config.yaml
hidden_size: 128
norm: "rmsnorm"
norm_place: "pre"
rope_theta: 10000.0
init: "uniform"
init_std_o: 0.00447
optimizer: "soap_variant"
learning_rate: 0.00829
Each number is 128 + 24 x the weight over its row's rms, rounded and kept within 0 to 255. Layers, rows and columns count from 0. The size above them is the row's rms in percent of the matrix's.

# layer 3 attention query, 128x128, rms 0.209, rows 5-8,36-40,68-71,100-103, columns 0-63
size [102 113 108 109  93 106 103 100  99  69  81  76  95 105 111 109  94]
[[154 135 148 126 136 142 145 124 131 122  97 115 113 109 169 140 112  97 165 133 142 139 104 122 150 104 139 103 138 123 128 169 163 144 166 141 145 111  76 154 139 128 115 111 148  83 140 110 158 122 141 140 127 125 102 135 109 105 108 114  96 133 129 130]
 [133  81 128 122 158 137 113  92 119 157 139 110 117 137 168  85  97 121 134 115 119 109 150 119 100  98 156  98 142 193 136 114 166 122 135 125 130  94 164 123 142 140 103 106 133 142 118  86 109 125 138 192 139 148 135 134 124 169 152 120 112 135 124 111]
 [129 110  87  99 142 179 166 123 115 122 124 121 116 127 102 149 206 122 117 106 146 127 140 103 160 157 129 100 154  99 127 127 155 143 144 131 128 101 161 116 143 120 125 149 105 136  73  92 118 146 139  76 176 115 145 111 123 151 139 135 130 104 135 165]
 [130 107 139 157 114 105 131 107 112 144 168 134  85 133 129 124 128 125 145 140 124 128 108 175 136 139 121 111 109 117 132 179 113 139 146 115  82 106  94 126 139 122 129 162 127 149 129 140 142 177 108  67 151 123 133 133 185 114 126 142 167 135  95 179]
 [125 156 166 139  66 150 108 124 154 118 121 139 122 112 127 151 171  93  71 154 157 138 135  99 148 126  94 141  91 134 122 166 134 133  98 120 107 122 150 122 123 149 161 128 138 159 120  82 145 122 121 126 130  61 107 115  72 115 135 172 109 135  97 115]
 [119 113 158 136  77  93 154 118 120 155 104 169 117  89 176 120 133 148 119 124 160 141  89  95 133 180 129  94 121 112 136 108 138 153 162 127 147  87 113 110 138 164 126  95 134  85 138 122  78 106 129 119 129 137 148 118 127 137 158 140 153 146 121 127]
 [ 93 146 102 139 144 118 152 148  99 157 150 119 108 135 121 130 144 156 122 153 110 149 131 142 104 114 179 138 173 200 136 152 107 128  96 146 132 155 126 131 134  86 145 129 168 103  93 134 123 136 170 166 113 126 121 137 110 133 132 127 138 114 185 172]
 [ 72 107  88 171 125 121 121 162 114 104 158 121 140 114 162 140 132 122 111 118 140 144 159 101  95 153 165 135 111 120 143 101  64 116 130 137 146 100 146 103 135  94  99 144 119 102 130 120 106 143 159 155 137 129 142 150  86 132 131 110 115 107 158 128]
 [154  91 121 128 181 129 133  93 121 127 122 133 169 125  98 120 146 127 100 113 118 159 133 134 168 157 117  97 172 112 113 115 157 124 147 150 157 105 134 180 166 135 134 143 159 119 168 118 166 133 168 143 135 115 150 154 129  97 154 105 128 112 116 152]
 [123 119  74 120 158 162 117 151 125 100 121  75 126 112 131  97 167 123  82 104 106  99 118 146 118 117 126 185 110 147 142 131 145 129  96 128 143 115 120  98 125 101 170 118 159 126 137 119  90 131 175 131  76 123 124 132 160 137 167 141 116 138 117 150]
 [120 104 140  70 165 158 129 122  88  63 146 105 120 140 141  97 161 143 159 154 103 100 102 106 139 128 148 105 146 150  90 124 135 132  98  98 161 136 116  77 110 101 106  87 149  95 123 127 103 154 130 162 118 119 136 136 122 154  98 133 132 125 157 131]
 [137 123 162 106 147 116 101 150 127 116 122 114 103 131 141 122 140 128  83 124 161 102  97 144 116  79 137 144 146 130 137 100 177 171 136  99 113 126 129 120 127 105 126 128 154 110 130 168 117 116 140 193 130 144 148 101 122 127 139 127 152 139 112 108]
 [155  95 116 163 148 123 125 106 164 122 137 162 109 156 119 122 156 116  81 141 135 106 166 181 151 148 115 141 118 176 123 106 146 175 106 130 120 111 110 130 110 130 135 117 105 101  97  93  95 134 165 160 110 172 131 167 149 125 169 109 158 141 133 140]
 [ 67 118 136 130 147 136 120 156 106 153 152 132 143 126 123 132 118 175 105  97 173 111 134 127 136 103 140 151 114  96 152 153 150 129 133 153  64 111 106 113 151 124 117 114 121 121 163 149 139 152 103  54 122 109 119 181 169 131 134 105 134 163 116 145]
 [147 119 136 111 144 117 140 151 145 153 102 135 126 150 130 122 111 127 172 116 138 101 106 162 112 138 143  88 135 169 123  90 122 159 149 137 127 117 148 105  93 131 119 144 138 112 154 167 133 150 137  91 143 126 139  65 109 149 135 126 161 136 158 110]
 [148 140 129 161 135 107 131 109 161 114 128 161 151 132  91  87 138 158  91 142 132 169 116 136 159 135 103 132 118 124 122 157 104  95 146 134 113 180 140 100 133 116 137 201  86 157 115 167 111 114 102 135 113 112 105 158 111 107 110 166 119 141 116 111]
 [133 120 105 128 140 124 121 104 113 147 106 140 171 147 148 142 147 107 107 134 116 137 123 137 124 136 104 137 100 122 123 139 136 111 148 130 106 127 136 149 149 147 172 173 131 120 169 160 130 150 148 125 154 156 150 155 133 116 185 120 136 106 112  90]]
# layer 3 attention key, 32x128, rms 0.202, rows 4-7, columns 0-63
size [ 91  98  95 104]
[[146 120 136 126 125 116 152 110 140  88 129 167  88 146 147 157 152 133 108 118 130 109 150 152 135 161 114 116 175 157 119 118 180 157  93  94  96  89 126  98 162 115 109  89 118 144  89 134 113 116 169 149 130 167 150 111 118 133 132 135 117 129 182  87]
 [153 151 126 137 128 138 158 147 105 105 123 111 136 123 164 104 151  99 148 150 141 178 126 167  98 103 115 121 135 128 152 101 139  93  91 135 126 145 162 169 150 125 128 107  84 100 118 120 127 141 143 126 121 108 142 143 168  79 134 190 113 108 109 138]
 [144 121  98 112 117 105 104 143 153 132 114 105  91 111 143 132 120 110  95 107 140  94 169 110 145 156 123 140 137 132 152 151 168 114 131 163 125  82 131 111 119 111 173 136 106 177 128 124 127  77 112 123  96 107 117 116 163 107 114 109 161 139 127 156]
 [161 144 175 131 100 107 138 136 152 151  96 173  90 154 106 109 142 110 148 156 138 116 117 127 102 136  90 146 204 141  96 131 103 120 142 139 140 156 112 147 112 116 134 118  97 139 137 128 159 146 145 164 100 124  90 129 131 139 136 138  94 170 175 112]]